python train.py --norm="rmsnorm" --parallel_block=false --init="normal" --init_std_o=0.0 --init_std_up=0.0361 --schedule="cos"
Each number is 128 + 32 x the weight over its row's rms, rounded and kept within 0 to 255. Layers, rows and columns count from 0. Numbers have three digits each. The size before them is the row's rms in percent of the matrix's.

# layer 6 attention query, 192x192, rms 0.125, rows 138-191, columns 96-143
114:122131060111080126104113110105131058153127137046095132111127091074138120095101127201158136146127217114062137138164162183124069109139194141117102
091:107106131129150142136145132160208107157128122127136072143101097123157083105124136132111109117144117076157096154153084105179124129102163133114126
075:148177115088108125101112147134117140117087176183149152158127132167154112140088106098094137211119168132096097136116078121105170132171123137113182
089:145150149078089149131106098151126114183141125148164070139155099085172071111154140098131145098121122164119123062110092097144123169153127118156113
107:089114112179109159164112080139167054124154146111102153126102133167143109112093129125077106127188078096138120126130147141170102138047068167110096
107:085105130108121115136110139137102128138164101117144100146160069079152094111123165110130148150122129128110049139162131087128104163129085144148123
111:077146166185186134135151129100132130055102122173148161124130150056169055147122102076119127177121118098168091108156195119128158137050155134138141
109:177134136117091119161121151082139103100136088095110163176124136137142160111171134091151105144147115100085064106109098083106118119093117087176079
117:094131161068139141151118144185115127159096106129163154166113074083169087152140119110097144063162175146111088114111125132159124073160129104138129
104:176131164116142137152151166148135191199121129160062111179064139172146120117097146123173154146145143157140122121151171142149085170124142097099098
113:185085151104159155032099118134100144172125119113145131140095176155104205106137162170134125144096126144113207114146113110142140156142137214086086
112:085100096174120150163189132136139182140073162098141167139102128064137144088056156108142106142101126160170098156169094111084185123087116137145180
112:138141162117124102105053090094139150131093132093152107088112185121110139117123097121130084104159086135142142129085115119159173095079114096156119
119:119171062055193144113123066158099159134130134107101184170145159134128128102161099142108088110148134094183089124162121100145112096173090112167164
113:082124134120109158094158087128163132089077130106110136086107131117135177092146114135168155116175109101109103136175136136134144103128144088118129
129:104089095137121107129111107130086118111170069162086115159149120057128101127156112101137146163120088143143045066151181078128149054108118181169139
100:115153127143099096168135152103127118120137111177158185102153215103151166083134079171128145132142127162145136203136184145132079137134110078072142
125:178167100156099105139115154158126158143124152111126141147152144117153110156106173141131142082167169141135136129177159188140078162118168142189056
125:097111148155108155109129152126139095133155162124091123152125135129142096113085085166086131130104192094066151106098116148129080142165130159114135
127:098157130082128137109134107163109086097082142135109119048090079062140190082147130135123139121122122115151177114068137224134127168124132173110166
115:105112200156084134110081150170115125150127171055138121095168102189125152105113101135169145073122154081098132153111129089168100111195120111135172
121:145084117124146136111145167091116102169214074160130106121148172090110100105127087149129118144097149129099163142098187145124099117093120109094169
083:111147109081068142139107108166108137170163129148117106126180128130163133169138114170142096109158184134108099109116159203148166160183139149099189
080:119102112135102117112152119163182121101108164131058134194130117076130119087092149165144119049140170131144188126169102104124103140070180109121188
075:143063138092203081137121125115111156056127083100123107136111140154089107169108109116130195149135139149108142114107163104129097165158165102095107
081:073171142207123171147151110116160120158139101139126178161135144056153067130165099140133075046138108092155083144122137156111135117098170169128117
088:087126123077099117132093132097083125118052152143084114110152070105169132139080110049096116154123183143162133112218203064122248145159090085120114
074:095119113117099136147154123152137126089086139090159113087088153087112138124177169118194119123155116129144190157168109188101054114150089077112119
096:132157130113173142113169150092166098140126123143085126119127164108096121160109147170228087113089129117148089150120063141109085179118165093124108
091:148129109097099109112074081184097142133134142146138150114110115168128081194137120157163109144129094136099142111105142119130156154199153120092155
100:152062129107134127131138139108130119180118121136123140122085147117105117106159141104150125142139167129159136186115129150185120128117197188111105
090:089158124133152084104115094111103113181079133086145102110102081095113168097092161205125128151127152142131147107163176112165103116145123129110139
088:160122119065075153140077143119158165119134112130137088088134129144129122062138113130088128079116078148132128125158117122193128108146159190124133
102:209085172088197134103093122142146175136134057130130110092088137133121184134153155102119161133159118127166192142139180108154184099112127127154130
103:147132134106097168189154115120199109100152109165181109137140150151174125126129111094123106130177117146062137159106130141092105160099193072140172
091:117156094195071157150133108104189151171124159098120102125138133089148120147151166100133144109122065117128064131131144096072132149153073114175086
108:169124132124119131110146142077141192131138136119202137071146142111182085095170116100147089177171140102137120060129140133104151102120117123116111
090:168111144153143142147120154121141093152161146077188079075129134159126159156147183140093106167216173161140144116109136076137133121169113174102109
102:083091138076196107077130169159074102180077127129126098132126100110135079124177172102116127111116092123123151152154145154071164133136127137140124
119:146171086137098163133200112111137075120106113108126117176116114147103160117122171147140103125116157131119068095138157055142091123154109153131171
121:128203110142148092153144137090074107145112061169147148213145101181110163105105157110069137126131084129123140132207144173137140064129074167156107
106:156092120119169123104123178097093059160132176128143193185088134196151134110064119150115084140126089103120151145155101144088158157114158139120171
124:066106087174132144118095136178181191090114137086164121078114156106162116111141095180149105132107099116141160044164164106118151091218123074129164
115:142121126109144092110170161075068085148102138096144127072143112091135156143135064118113142144098166136138145085165085154113203102116124118158139
127:162191121147124090149089099087104112106164176072129175114116089118163134130102125144130112185137093126121148079093173157197141107124123149125087
117:199069155115142144115117191104143131105147127128121178166159172101152104118112104145136132123115200186165119066077137111033171178099066144135152
122:134117123167126125128109111143085107095113092188105130092171103132073160110113115140091140114108119172170102167122130188090181097128107170116159
123:152092181068075154073156139147104132123117129135086122136039171110155033164132108148168125134139184113137094141144101082144127139182088160112087
117:121102121176151099178075130098122129104136058097126109111064093154074114151166096102163142155134091119063104100142086119127132109150141082131066
128:143108127110168151146132117089113175165123098131173178121127140085107160118123085147133123173074193147159150065134089137133072100117166133127150
112:137135126081203151127111141082081121174146119142114103106145132097165105092135139153165080188166128164102092092124185120116115103153079102106101
120:109147126140180123118099118134115107151127125129090129134101133133107163127094135183140097121102100097153128104140123141156130153097088016104164
124:103138155124122144107106160077122117170149135128121088057112119174119121119162091155115150154104203110143112101135121093128163177177134155138102
104:187096130164143073146050155147083140106103163145132077142098117107123137124136065090126098097141147068145124148093138072148151090073138113120090